Weights of a small GPT-style language model, trained from scratch on English Wikipedia: LayerNorm before each block.
Each number is 128 + 32 x the weight over its row's rms, rounded and kept within 0 to 255. Layers, rows and columns count from 0. Numbers have three digits each. The size before them is the row's rms in percent of the matrix's.

# up: layer 7 MLP up, 1536x384, rms 0.085, rows 645-697, columns 0-127
# down: layer 7 MLP down (transposed), 1536x384, rms 0.0749, rows 645-696, columns 0-127
up645 089:160165157138123156093137130127193106160138118142118142144107164144112159067101105131111103101153155134123096084150191086143063098121145158137131180146103063097084147100132111157134203107089149080141149140098105144075153165106078202076083161145088124070195128153168141107132162147102160147102193132146076170169074094158145152135101135197203165154113101157158106111103166158095099115127
down645 094:090105138141157161111117126145102110134158154112076145128167123086061076109156114143082132113145152120130073079156116139217104118117072110082117134179158100137106159104140121204121188122103146169147096166168144160131132120090199187061095105136149153152126146144126107071156118210162186130137182179145088171146135069109080146128105066158169170115133116166123140164149120148164136094093
up646 104:113129090129102151144130069156098091144174084082116123139118162184137123144166168139178112126136111187174164077095157173133116107117113148127096140111102101105052195106192111108111126050145102176148148123167159091122109179130111180098167212123117139164134137088149134067131143145136115111159147129126092152145131187119149164128141151127076132115146132098141171110157132127109164152146
down646 105:105118083070128150154167148110134122139108117105187149125096127153161128129143109109095038120118091116122108125159114140150136115165144107107141137106157138083091122110106114153127126151090078106149145109172103184107139144134086089151204136069163148121138071069220140111119081111126140087126130127110168122143106143145142059127134137145129203172176133167146107143160103117118125114069
up647 116:176134151116131111161137109135107158190114140121087157134104142194130128187156136144165101100081123145090146123073153141110162115111144099197126156129145132184101095152162111129065105142133065111160126129169066074154085123142121146181069139091147148109152169110117131136119150084116143070045094000105165127156157159111190082099150133117130140097084114155119044085092154135196110124144
down647 098:137118149163075128126100139146159129093149124166146148117179161173204134142178126106176157159154155152074147163169116117178109164076147117098161137149123077071143179185093087111080140124125084076126038156063144115128152110109158144145118096161092178043095131120137122099135144095159121092117210084205166170088137145120082141139153122138072162087104135138134132091075134152157113185091
up648 094:134153156098104130168207147135129096144067096107151192132118141128145076122163172127067140138170152167181159101122154134170117142072082113136162132180092085158073155105156125035135101135084106167112078124100107142111103112142104128106119140103164152112116119128150173104132054091160120145113156115106117084071121142150109120125138150087092161157095110126059102146125082091115129193124
down648 100:086192119096173096086109156214136105139133171124132173100153103115188105135133157130113136140154088101157133129209119152174117130179117178133130119121070153108102141113144160182147198138147123158200114109162096070117106123120162098124125107165087169137132092124126178136123141065164052137158120162168142120143138120068079152159157173127118146173195082159150090201115075123137119090145
up649 091:149128170102120067124155141103104136125145094090149159125041056120133105114082113134079106174182150069149157138100122030133106081124154095092156142155135163170152160091179080155098140144150095102223116102139219091146126115107078117130079210141098141162173152143090124144146135134087124149116118212139108155094178169119116186163143160129134123085132109082173084145162146090160120174128
down649 096:109086095088125146165183107122151139117103170159154122117139153161138132135129125132174144094116183152122102121086056205132108090126125144201127115160092156128089142143115144126095134179118147067115118175124114134116135132080129152110124078137127144148139147061116112126101084165100143174153060085097163121195099108145094138169154105185166129080096148140128114115102131117096182074144
up650 104:175078110121106138088172124096128125135131169128174193146172061160074146098146116146071016115129110151116137165062124097125095126171145131171149191173188092093146100076102143149090061161153155165137132126181095098138127168043135113127203088144161120142146118163118170198115105122110113092103137121148084154161136141074065161156078127136147190157100113118137100213108137148060134133136
down650 095:110110115172155186136105173129111108132110109148131105058089098191148124079113160136128088129167139116095124151095147100128154095077132105181132101068060130072124124107120150133087147091128111103173050082127140140119109080107162074092111168123123155138128211159145108094089120092108125140143146130127138091192181154184203183111167137160090079136166132142066095151144165141101155110190
up651 101:147123126162168137104151102104120114135107118115170076090148122134132086154128160142123144119111139098096115111143140110116139123106128163129139157109100096138135062130099103159169110115161121158151123058115119103103174083161112158191169118117123141155148063052073195122126090114100139062153114134124206109100126156185151088092145149157155132128081186141125140175122100108203174123112
down651 098:167146135115085158115191094169128109084135143121171097153175131172156099148153184088093137159069089163125139065145091109160151098093181190136125158160161171097180114167115102055183119107052101113138176140109195074098191121157109152119163200105105117100167121095061119133163145104130074126081151135160145088158121142123160138105163139109109127162149091117095098107129098081150101138137
up652 100:093180156115130124123151127117126154197103072140148112081166152168127135163150073116163111175104180129076149076090079137107103109100089059131139142120132089120116095113200109136177076146155102131178104135144161052084137103105130104129077114092169115119124146123115148120107201137116122103113150144116113124123159115105127216132148095136180120106143138108149134122173095134120100190179
down652 097:139095162135231180100075104102131158150166129166144179147113113070164128139085182141087150113070124132138134111129134106106072127137120129161104166140170166134105131095139103125100185130152087162147101181174120156109111081116161059079208173107100120117082157148149124150095102143121114119130096183138129078117154091090101102137120113154151106085149175095124122137070178096120177127118
up653 110:131069116134107111134101134154073196182174129087137120111116130185137138146151111144196108137122084224112143126099122079180059133140098164161059133146155029163141157096186165131076065158081140160070151068172124094113096129178145130163101147122142122139130110081133090131137115087107109072156104120153101093175126144154122137132136093100150101086099181106105151142152116142137154060117
down653 099:151088091151166175127180175113115158140125147149097122059110153133093121101130164148111146161138163108114145098123171116156139076098132120143132141062116115112116086099125122131079161094162130174170058146106139155098134142103162142116150079104111117138169160168108137146098115133146119115168073098086090057108114059076144120141165141184144105166163132179123160117130168133091146126120
up654 098:101150101120134114075061089117111114192146135177109085111100157130137086129114085113108148062164155177139182155137164084166128142096153114164093080072089167097131140166151163149138089156106097117139146142147088105129086140152109115132101109146118177107125096107128152108144113147042155171108119112149129139148156173120134082164104098112178116129108136105166150114104131136172125106135
down654 103:134097145103120105106143148149177166177112126128150079158150152113096067168147113114192071045145160155119149059142174101119150124152099123117152118138110067075194125134078133115171098141086179163106107144046138070138110128171171110119096155096117085133072139146125101145106145101068156112115124134154112105112101074146149108204099112082074157086157147120155137115175171052143128169124
up655 098:129115140136079087146119107151148113112153150123197131109147074180094117110149110112090146131147160147187108062200177074091071163167173131109082164169084068130104152120073121139140151114149164069113125125142141177123150109128179101102131175163138092097103072123120094134144092102120130130152171138144196177103138100137159122114165122101132144113143125099160139188151127064182106135106
down655 097:189144112179084140125124121130086098134138119136103141119130089127124092099108137058142029196120076173127117098132051173184117161180096157040142113133097079154109110110139201148142164143146094115147104157127142055144113122151110134171168202098133133164098138149133096142112093083147099121108191139115142135122128130107098160122086112106077111161160115098119153074095161076091135089186
up656 096:151079136184135168154104109114119145113141144134144189147119076120122119165091145140124179077129141141100139164118179127143107125077067158068121100116098160088085088116076109152121117132150125148125133133163144121117117190090112076065150147079180074118192172146164127141115150103127082146092132107130183133139142170177167131073178144195068120150173158099176076161132148114091129102168
down656 089:103121106135142064146122181125175169129159098159123133110124151153212108106131112127112099090147111136150167158135108199107144121132112100150129104108169104127122144092144165154115080159024190101167110133088181135142137090099122059122122170206138036095089126103081169186116157141099142113130131134178116107121135106105146143152119144122146160097087105132163164095096184171143150091033
up657 092:098161124120129172138098091122069118107147150172145148189178186117101133117132128155101090144172116198179179096105091159130152215106170111101170139143130168175155114129095081124099083124158042167139155149136123116105109156146107169104126167191143163111107115134050106161126098126141122119145139147122119149089150103107111085134079165124156146097165145155147134155203172114147178195117
down657 094:165148093155141162115196113121119087128144100163156144149121143149103118106103110143138140116125085123087138160157173168150178148109201177191073064110131117124088172101100110138122158107161114099155117091182108144169099147073099170054119101158169153135159095144109114159101126137088131070179175046122145150173119164097086083151173126145137111142169122129118113203189068152166181178161
up658 104:138155168172136123140109104175094122111140074142112155159066156168123154142138141140158114125091153062137057148115098166169148084141130165112105048157128096167090097108100097126131155096180124134155145126124075120152074165097148134152098076141167147145087141104133183164115163146125103167104069144083155084123120103126093134140109106140162097096101079159138096146061128096169186154085
down658 104:119113102086122138156098145065097084143087155139117129137134137152133144168144139141124144185140178135143085142125112085134134173124190130122132164152185139159144156131143093084088167080142064108079137134103125136066162129112097124114130151143138098086135177107096156070103128144117139128151113085123111121147126132171094181124101111180116124091176143088135118131172161221154074165171
up659 092:137136136090143153133078070154147146207124157128091109133147152181110155141153155131167119184133134170123121171131105168119119176106118135125208140149148146151142127143147148164110132136146153167123151131160133118124112175090161108157122139126143145153080175123118141112126150120119166107109125156098162110084108160183111123110110139136147069086111106147038072163121126145121128173161
down659 092:221093110133136142129081149178124133105173173175145166098130179122142076076174090107115183166107128141120120041144070157149171109118120171165099140069106119089138136103135141173084137159151121194108135144108119159142168133158126105156093132146103168182125155124097166160170145084126073156145124098068115120133156147183151082107134114170130146099124179175152074165138097169107140117143
up660 094:115185142130161159117141094169160119169119135125142095118164100128142099148089091116132104116168147140120163156163079076092191141135131072148129095174112089086067105076150110161113131095166090109065133127102132124183129209127144197132042154127099148167155177142161132129108098124116122124077107077128092134128110147071079185127104088089126153114187155116102130088128207124173119112146
down660 098:073113149084135124094166088134174125164154145143149172171145159111103116179079087086095042129148106113069171147131091109128115095120068191124150104171159115135105145110133125161122167160106151109164147131112082128153135202107156141152114098104198130145138120163185112111092117137154160143127155128078138126118112151063131093119101164087128120068133163097150045156168114104153169173159
up661 095:154066087133117115143186127156077127118114123129134099115095105133109118115069154141111151157166135081093106107175148085174167111137082144133179141141104114123196116157140135094098196073153126112058094168100144137116083100077151130100111103093099113163086104137151098085158105132127067140171121134087141156163115190090102085139131110141235192134129138086111077103139191170124153130124
down661 095:149121146115092067128116152113108185130128157117160135148145107107119163140135107157135165149062089137130138105044156077171170142086116134147136158134112136126104131143135121119055152140089087085125071165174144082146064100160117106116119089126116201100075084135114187134069119137138138163112149141075159130177131051121101141180143160180130128137066129077077142150096113123094143070166
up662 084:125116095125113081094121091106074147129071125142096159114100127090051090143096082158133118111158120160158115147158114150093128115177136118163121094061163125151118107117141106081143083082136120164159140199131112158119068090156128103092119142097092141170112054112143144153094116117166148094084167127099084160140178146151124069183187095159166153123097110145098073108084122111126120125137
down662 085:161156167127167140083134133103125197156149126164082203147123124118054141133161122133133145099165074145147127156122183101102138154157170128140156151086185118146172174128086112133111049152166145104139116091086119141148128144103137117174092101134103162158143070151104132177096122089121142128126145199224186152119159132118132096168148132126183085146120159131102110138152148117144071105175
up663 106:083085092095116137100145181103061111061127120115196118154120132134084139117138158112178114134141186148105101124118091189181102102169165133140112130155146155148115106114192149126131119162096118152159064121170123098136068148118152164130133109147143110144117148175120133168111131134158171124191094160074203131150114124142084145063169123126140098129137161151136139146131102133179124111108
down663 094:097136145140176114107150107121094118124113148154116113094148108099149143128140151134115152166114158048148104110165185126180162112139098089095153131091079021152128051094078092081120112147201146143138172139117162124105150131116125138150125146113123115115176165101143142104183152138131049126083161199103059082081124095077137143125172146145099162124111132104168121179096102147145157147106
up664 103:086154137127079169099173087134146180152119167150160130108149108153125149139119162159125082102120156124050141127087100127126137145120185124126114106127142107166155131107140066116184128143144164109109124088096121154171089087138173122103157142159033115134123093157119091114139137107098103145144075143164134092088131114167118097102178172111134139140173094131148070086127101138171084100120
down664 101:110156129156124119119124108163115143110112096115174128130121098090129112068108157042106195123187116116153152130131113128108140130091156119115091138082177127083113092102158151085120146108154143111133188074117179097121156087114165042103079107153098111205134120170186100109163092170124088123144092149097119067113142176122139116139123137131145111109148129070089083097111110142148138186134
up665 092:165142200133146147134123182100156179143150101133086149158112100185117131195133150158108125135100178118092170120141109136132104125120110166181205115130076130093171082069127176109120096166140197203151111142121096105166079140162157143153155133112161092129169151138142139120073130123111110141130186116111126098111108103143111084140060058186209152159128166118156114156080122167053099111146
down665 092:189157137161057099128137224129142117144152083124152111123086106112135128161146106132090125074118121141108159094168167109108177132119121168092115127117140107074153094119127147133135130177184129185114155139068117136081149122097103168122130121197129114165152111128155143142126163094169137097190136133122093114128090127184164090106127104128145095143045170154190070110163146179072113146100
up666 098:099138126133159113087128105099098120159125118066096153097119106174142125184202176106116127161120109118111084143130144139160142129110119111166151179129154152172079092141148079163076084090157129160156122151137108124171113145081119109105125135083161084137101135131086072108076171110101075138133113153139127099117125111134090176103119072121135201130109119164137134167134115138149119142149
down666 094:120185161198140132130157171068178165124074151163141109126133192129094141106147096153124136037103117123170123105107135125155120156174115150130160146077143121115144111103132196120155139128181166094096196094078154156124081103126086070130095128155138175163142205087141154143143074164210171157130133156084153134160111170029146174143145115152130122118095134069125137136102170085108133169150
up667 100:162063143146128133116130149137136175164123136115126114104121160086098124054167126129169104105101142135139146160046087150138089140142144130080186164123170096114093116137225158145127103076178176150090147033119165097072140135131130125169129063144155093179148122140140169194144145138153131099142129154170129119101155138118054145097100096118118153015168150200172109145104121139136110100128
down667 095:114127123119130135126079116121140121109055130137105110182105188124134129091127129145103140166145176098119196207118107143134107132123102125129131081156131142126135144170164130074122098111115107134115149121157129116090180139127130085182172110101156134188167110119156063148094168135119136137155161142097077070109146167140127122161123085108137150121100123155147122142082121145086111126134
up668 105:174118159115172189172093154140197140139055184165115193104073149168137151149108131120124092107127130167105133129135152135163090146125132150102085149110157128154121101118140185140126183128105139089128151081131083121111117207065082114172162170096218098147086139130092127074153097173080109103093149090095100122160173073181148140093128111082141143130147137147126056167108143099053096132115
down668 101:159147119089142163146144127125145144143168019121095060096206081128119148138156157146147139099180091094116128090108124119154215149125123116135172150120166131099158125114174136014098073147133082089112128104099134104138139116129099183112133129137170092134180138150102082143107178157087174221131106153168115117172112080119134108084167123107134096093113195104166133087134119134099111169137
up669 100:147203075133121182191113123097108149153167147096134129140115122101138117137145127125095120093159128118105167114138134145153173117116103121205169057107183166138093109117090155185109128141090088091156179055186187163104148099154118108148150131063150158126158157097140069164171122129133146142088073155163084216105071101106066118162122094101118100147125117115085137111133103129136097155139
down669 098:111119099115039143114202120107184096142079116161137136173109130159101148136089129028122146114160123144170070139108099149104115129136085106122116139154153160137123172123116104100160112141125109059121170125100154105127143132131144172135070102118136104100124105095142123109203114127165112130195152093138119077119106231145067134187184135171069187102133104108125143146075130171135122192156
up670 088:136133096094160141109056138142102165157190102108148071091083183098141132046093145129145131166111175119134143126132170157155068149163127160166156150099153148033185138099145133063091093149111142074123102117153188110139088177126115134138114110110122044116128135084171165182151091070163148112149147164093110146129094155183086137130126080129113148065126079112131123129178145172121113142156
down670 092:173072188142125151156121089132137119109156168095137147094140103115076092100059132112098121131166123089118122170119116090066129116122122175126086100082072150094151122098178111169098135172127140119102116131195100177150132132089123138136046167151116133058169120140128166155146136144085147108070092161097067131140165086086093117128140143147128172098150075180118073142200185108096071126137
up671 100:153185096157143085114200117152150128115153067101135095122159175116125113162132125116160120074153096140137215151156118132122150118149130100098090105140103115113126124075126095132076125138168107155063147091133149124133134184108108122171125078067168108094132132128109120145123110152126130116129108088163084138089095122137095129195167122144110134151154167129130046116152176125146149128094
down671 097:118157141141125132039085089084091118119159153167089103119143075084106161077150136175167039174105157115151118107106120076101083194127141083165135165127151127112185169117137164094133105155114172110054121090032110123099089139094161156134140162082157117193173181089091107167144120151056158051167158155169132123140158150124133100115120091166101120166153161094104079131134151136124110161177
up672 098:084117124138144129103141098082184105135147055117155189113133115116127107118135083088168127113128088202180086095137167133139112155108130150118140105121135148098152131088109144096134141109165095187177160117164123134108104125153062128113103166100146129131167114153112172189134188160118165136124174174181125119154099091134188139190173121125112145097178140169140146114123136124050143163151
down672 104:139085145133156119135127128143047133122142230094131088126117119223140119131140162096093168119106066109093127141108156147125170105164161109160125125133118095121059180101089126131083110166098143099097130103130187121077086082143107132122174112135116142146066164159140114044085126142115129176063094135097107109097130148103094123092126121152162123165091135140131124148126134133151108122104
up673 103:127193122075128132099122143120122142138177100123114136129169129115145134129086184091103149100175064141084139115129133145120118054134175151048122081153079146185140155129098079115120150099165139109090146151159115114154160148145109109135131148146166143180072112155151147086116149107144144105118097102161175106163161089205113135128102092116146093152125105194143060125118104140141113110160
down673 108:101123159126163067117107083134120153105124107112095149142123112139097172161168161115156054174112135158146196094101127117126109075149163104177147142115072128119152129144097148165131121151116098096130157135197125089127100186150143118137124117100126155114074153131086137146186156081114128138196071136120138123125124112111082172107168137112112138094161113106089110171151107128197122171141
up674 095:115184152096108119109126174172089140140155183093110144145073192122081151150096093102129223194164139140147116157152088161120155116149086144161118098212136136150125140111076117120095178088185168171126101061095104108150101189118084207140090163142133135178118125155147164057176100127141141129072089114181084148136067149134039134150183060192146164121097108178136149156092097122118123072130
down674 097:124110122118085083137105162148095142093118170160102083136149113092136173153067054096130105119103124110150182117119121184113130114122124150060148095179119144158156109144147125080144145169087072093171145168110136132057205106138059154117106138116085082142069153198120104117190099137111148118138143143052139149131106130124073181095112100090163157147177091129171169132143124100174123152099
up675 091:068095142153106139169170088099177172141115128093069144119165096073083197151136166130140117157147132145123154177181153119117165145167112134147197100121138100139120080154089129092164167201162137181089129142135137143182089133120111111121137124108126140102159115159159140157160157179113128083093117161107172135173150150135105150081135138151110128174126162109102138188130116136125046154124
down675 091:073139121152123139150126136084098094159128096182128193140189111077172182127129172160134081087128151186164153069111175152061159119133186115114125132057157135162099169096106183148131152135134074121114107152106116142148118111091174145131107095190139188152124113160096154150126063190128107136106109137167124087171155088133159107119141098110113146066112149137106076133177088134118153155067
up676 097:153147138161129161090083065146167134121106164107118163137082163140142126055150098145142132143100143129114084156130148119100141156218140095076087087121149094088110091160141105140105142096165142068111160116131141136102184182101086125167081130151172151083150136173152093071105110092149163130062115176137139143085091096107160153115173121102102161124098085127164127126157131126107148180137
down676 099:168167107114159153098097176094137113135140151146131114094096127121149122123052144133118130151157111135170186121057166123075095116130102091165135132196124180156148114149132125178105093157116178065126187164100101126162097124133147144128159129160035148160083165103154118196122117153117115106069124068135118100120113191146139150134124071130182098135157117129090107077097122147175027095180
up677 102:117158143139127161084119153167089101135160132065098172091195165130172090147116108154119094125082023183048124132167118132078123101080156125097173125130118145193171143163200138120145075182137101191162123064155172123212138128171152151167091122126153129219151137144157191111047064109159161063131043135086126133104106113095171071154111158100118147099134151137130115090177160149149104058128
down677 103:132112105138127103148151076095116119092090106097112112117108119112113181120147112110108102154089091135092163168102120146141120146165091137132128147087155153092163105160179106130107151105096081163176135134159155065118121127141097130130140207053109165115157103117194147183110101120121090111145125137132126143115083082150149101072079103105139120108133135130179149105127114149103125133129
up678 097:121161129182154158143154123108133145098072111128133178191149072186206046148088146148164154178161154136108155100153127146116128131128127128123106174088130205110139165085121093101189144140141145161166143071049119105132116125152130101148160109199186078122175185088098125112112137125136167158086119172151097136082163162112066105087128151080024140102135177093111143148195104138143116089086
down678 102:078169145151098150089125168146102156146146154114182180091106098100111128098182132108095074085122147137091088136183123189097082063116155184084127092117119140172097114179049120142151121130147086089120071107104147103148157103102108126154133157092173115117087121129097096166186145137113123146129119165139138127099143068115118075124078115119162113136190173193209111128201177102106130117116
up679 108:168174122106110098149157173088091111111101155120167075146186184146087119148133152117074172127166134158111128180155136153089075160127059108085147130070164124138105143067197134158106169168201117096113118137131115095081125126127105121211069194173164106116167133133115118099106150115128148167167103102094147122157173123156147086058116101158150180124149147086177138119092107100111171121174
down679 105:188140159109095148063134132101099186069078172198166102129136119104092129134105089125113157121139157081117133125139151149107100131116109150081176105088151152141087177038095081122083101067105105149111132149152125145146104120175095125056131092137154082116143145122090112185144150093125171083075151118182110128124162163125117140141097090184126126211161144108149172120125119135095153189125
up680 094:125122185138073143134090113175156071135100157136127134107075152184147163147167161168075131182128122126100088138103115141076183156194116149125058142074144088120131151093145144142171116119103141118134126142064069075097074119134072143073179141085106157116095193110148168113103121127130129126137146155170110092157107135117069109148105171131120157127143141126164096152122138111144126116161
down680 097:117140136126101082106138128183154062151153143084107111187119132107108142150108137071130145082139128106150162152178144168133160113122115161144121177190143152169129159066048166145079127151071098116158105164181132122125129130190136145107149188115101131100198151194117142179142138168173125116090115110112116143179109092119142123079135118118200118127121097166154125135115107119136066068165
up681 103:158111174110110114121153148130158089131125136134108091128118157190143166167112173164103081096138150162142087148194109082100080123139120176139107162158111150085113143115124174099096147107111172086154137096115134110142143102188110085085119134154169160141160134162153147142108154110076117081137133118119115179106128136100120100171125157067163153067160136146121049076144136146108179168104
down681 104:144151131069151093137105182142152115065133118181135124082163043148156198124135133164091144153086125139179162103164162130092195110155100116098101155186109136110045091163156074186151083102103133125125132107182105143146089166067120144086171100107098092143174114107185149128117122154125187123128124100139103138113112119074130192154115175196118111118163086109080124158115132057099135166118
up682 107:123120126134099144115131151053142146104072094139147128105109105039122154137118120113177166128149103168160170116153147123123161176093125141128195090129148155126167138136093097168161147133136114141107120063152163195168111139143119097139100119138087132200085094110101111171126117112092118153148138071096128097160139197055086146113108097155122135122193088138138175096138101155122110138121
down682 102:086082079135093085138082184134156141126089131108149189067167139172156171162141077099167175148204092135161078118119129142090159128117105093152127142115091156123107158139175125066150100094064115129126138126115162163118201126105207173146126144056168136118063143183131112136125150106123104103158146125114062131094143095146150119121203144164127120165086160122088128156175105148148117129129
up683 102:160149210104072064147109153078157131143064051149145106191097195130111124138101174110186147102126148115149139162097126108174153117101128085091171083086160104082172136142184094120109057098104156083104133142089109162125074106163140096131124120122127061151128126153104106091112137117114122108120143131095091152125171071068133086114149184146109174040114134118071124151179158095108158093141
down683 108:113199066184089162128174098112134088088096097183086112178069154155119167095176041148061144164121155039090127152076200117152165146162119139072180111120121113111129121161113163164148120082120126124146125061167189209158115074145116123122079056089159135156083104106195175120148109118135136131147114145106120057119133106150082151119162069127131134036106129159102089106123139145084115127106
up684 091:136099130102183110112155059078139113109133214145150103095127155126122130087142139106179158175104175120099174157120132156111126129147131154146107113148241124161153069099099111152110130107148110114052137119112142153117116133152107169161090161081122151073118086106105097177092154097149128111153097111134139126153162147152125164135152146040138143165122138130123145177114132139146118190066
down684 094:121141150178113149108157148092126103137157144155152148103058092112120113077087073124178171138080135091164173163157127160127096101152101130146124108147089133110062171100091089109096114128130141123108062181152122135061089160124097158156185119098164052094111136170146170090064144108164171138088140177104127157124096165104171130178169108125157058102144095107173109116178180089178107157134
up685 098:113149126151155133155145128085134180172125165190109111124183127157083139110193144145136097137106119161104145093132142040175120122147146119153092079197104142114156115154125140113178127114145175154167094155109109178126121128119089199107146161079129134141131139156056111147135095029156126161124088197061150132109124157178152102148107115129135115094093156154138057098130140095152121094130
down685 105:114189107167114120153138132181116136170168080107175094166141123106172170143106094151177170180073150109082144097133178141125100180137127115154152120127118188114111117103144106131133120097171119138144106178167154096144128162160134111085150072087089167151129159114080144115063138108107178111125095175108119124104175175120156109112120131150057146156100165102074100105139139170090069185129
up686 089:145111151096165097091151142127137107176142088146160107167143151108104169103135158133078144119091075146131060075128073158125121116074077081155095134145185148140164114100164155122051137134181133086101122211117139087141151115159142085118070124085135135159132135121131138036199136137127148123144119105092111142123120128135073129116132158126144068115143114154146120107101148067125105126068
down686 093:132078056104117140098183146095110121193091129113127120115109104099103166103184098117146118103123100135175122158084098132116132130149233098096152057092114187146168178139143143149132108121112145100119159146226073104150187135072132057086087137102171148090100172160137079138109067085155065127101169157212110154174113126178106093122134069132105142103152090130143130166129216116156129109147
up687 101:100131146160119162112101135102173092115160111077082174150146140129089104129151088089123148109137149106111190175095193118167150089098145167091156057105084095118138104056138119160144095149148073146109098146135092145153155139092166139145136127151143088149157122157142105163110111147094122126157178120143161172175135118150129129134075156161175181171130150161104058130104128079113124055109
down687 096:135115171138138184134154099105120117107076145222109093124127205142178142118146112183174139131148169122146126151146111138064149118099127124105175073103104164135115102170143163129081123086139135130168104206100104164151130143164118132112105188156146218188141104110118104066106123156081143125103127096137164075104180069137088089136138126144086181159141121105121107039138089133133122147173
up688 094:160142166108132112116167144103122090166061056143182165168113104124076093097156145090164150207102152138076147095100161100131066111096163133159121197142158127083153094157112070124136147171124092108134092118134188056137105127153112140168177141149120094097111087177134146112140098154127129241113110173110123161139137211112122138110151108122164153144074123178209106083137129099127108087119
down688 099:139096088148138098189184152109172108168059059110106165165065107123084091142102110112132130122154127188155151158121094157081068113095102105104171127129107090130136065099151084219167148099192096135099193079221130131171151086125123126133099127110156150156127131145094062178076158095116191121172170129096116116128167206134124173145151134158150099191103158104214130150137190132070160091122
up689 106:132132139103134152148138125122158138113175179113105159123128109187151157134086106073115158162127151144139125108060115103106149109144128117107166145098148101099097196065056117171114088103136126109103141118124194097160092237124095121113121117101098146131112117097093139080174148119150123148139094077153096119131133155155073119194078108084112169129101114100088153116134156121137149114126
down689 104:162126150166111151143144149148111154145109122042097099105139140128105124108139100159092109123117139110028121157048137072064161060101127088093162132123112142120111136117083080146101090082095066129079147166120209104119156158157124110148110103168111132111150111160106095114117124116139116064142087108096060143142132087107151072068106078143108013168126161108167157130094139175118125143170
up690 095:099140171146112169161169104189100136141165160152146111130105105113142131155121165167167111139107106126106073119120162150150143159091145140059086175157112133129099118133167086119151137086113173125103160124091152125151148167174126103125097145129137129097142088154160171099112116141102148136147124150181166150124143140113184123085088167062114163157086142075094176170107108146109096101138
down690 096:108119077119098114167137091103075155160194163109180106094143119080096134131141084163075042115123123127114135141166115142144144133117164156070135136104156207143135087199095114159116086128099105095129147159086098099128127155122157110161096094104109101152145133099054086151141111150119138120092094100102185134121093123172093148110088137131126115130113116144109131104123115117171178150089
up691 113:139141154172090170128119108154142169108129102125132157118168162147135125149182131158203142094166117154145152142087176088123075100053107039161174175180141152094090079153142098146132143119141067128107118152127096081128113120196210153147105163128120132178168142149125183201136112103098159122106140096121166141113156109132170135144141114101197147084094131159117049085109121131170073120167
down691 108:169154160124113125142103105148157145170137092160193160125102147143106114075145149145146124134074160114098146136129070115130138099142141119066129159083122136184090168127150099134095148110155140194195088152150117135145149157087180168152123136175142163097185130134139133128098112113188100191085191072119106126146174146106115123074105126181143129100118142108110091098086158128174151123162
up692 087:097133128111099128158166132097197100087136150112172155142199056142113057125170114099152125123125144148109091151174178154132123097128141199144088140093129139087149146173080199114120137166119140104190150143122109186102124127125134140101132119143180069113128148084106102145160086172138150195156189090161101151079134131129111155102077058136155143155055112091094146122102050138153152121099
down692 099:136130116119112153090191197121129125124145145060077133139164110106140126127121155137111142083137165086132129210151084061114139124101172109137100144115062148124096160175163080078126140117129132117102121124097139134122133144060085106044177084106114113074119083158155098120069120123171120121096154143123137139098129109119168091122118167082127158171130151134111116053122128122118156062119
up693 102:167091121145132141144108058196112181169156119115085195163182148170091159137103154087141109154120091153115154186110119099110088118149125123116171146182124112125135134162108075143156124146064102142104170160163107111164124143136151096094131201172083134125109129134119154182104110152129106121110137195142075171080140161062150136122094132065115153100077113124159114140130160054091128121190
down693 098:134123164140109127186112161086175153113099107117150083128157112086132106129100188160093102081167111154158141088123141150152144181185126155114072164169124165067168120121089133069144145078218117084140129168109162186118104111092100137125104114129152133185163152143178157168110164115140160166150189149147190126139119147171129173154185177137119138167169141137084129189066115144080135102065
up694 102:157143109141111177133117137117122142137156127117148163097160107057216114109125150080132151115122131125158145103098140173117082117149113131081080124102086140188182131116154097109109130106087055152167068130166124132185091142158116126106089164139109124164118194127142130128100150084159140077117181123181070165083097169110090047148154120107183161129138138145115154142137119159084153095154
down694 098:114052105146068083175139112113106082158157159153104114140116151129171120101126109123106091138120191114147051171066143183132110192123178133077116110122088121113173121160130115113084136169147112153134158118078110115159171135117171113086085128118164079112127103166122148121058113099084083130148130174095157184146188160072148156099137122096080142145159127138057140132105108137101156149114
up695 091:198133095110172124126082159161153146060157164110140097186200136092094122147118121112111104107133166117087103157097116171101172157136095129180164124156175093113131184126145190129143139121083172136127120188126146162085114069226120091186160118088139103170140138117127119136146119185048091135132140128075106203128160187120113150124148092123159133168145165158160142124090194156125137137137
down695 097:177164119135104144158195126113121129106166131042201202111109145069062123123107112108174127158126100095134119167156126076175166114155156119103168154197177137193056127128084156101075171167179062154169160077106170109132110138136141163129170098144130098083084117107098132133124116133153144172105110142106123122108147138124126088146105146135086147109122091147152117143122182177186122174196
up696 097:139092177116167118064158136120161082116127115135149091158195192050136101152104165121132097180174090126157102096094090058095154091128134179171097159114157124122163121141094090097120145106078126136191122163146108169143080161131176125140115137135151084122097106154189211101045105134157153058108092145104102109126148097133122125157122147135162198123144159127130089113163080104216144094119
down696 098:147158137116144176181114118164180192097068152221111053140094189146122078136182154168114182132077142133133186092181165155163086090172134137135118125085097089112147139150129164168150113150176139137118117142093128184099119128100101113099146126138109199151106123105163201145119121071164128155146123103149096132092088140103057174126205147143069127116171155137187092146085123112085162132086
up697 101:077138137177089157108092060121155122167101172078161128107137144165150124180117096044140095141143156163161143166100160127124086159100145104083135150165125075124124155164127094138118163128113134108094109149093064100134150082135179128113128124162092120076121143085095073156121165206126129042127137201168033129159070122144124120126105098146142159164121143131131101090135176113116139113110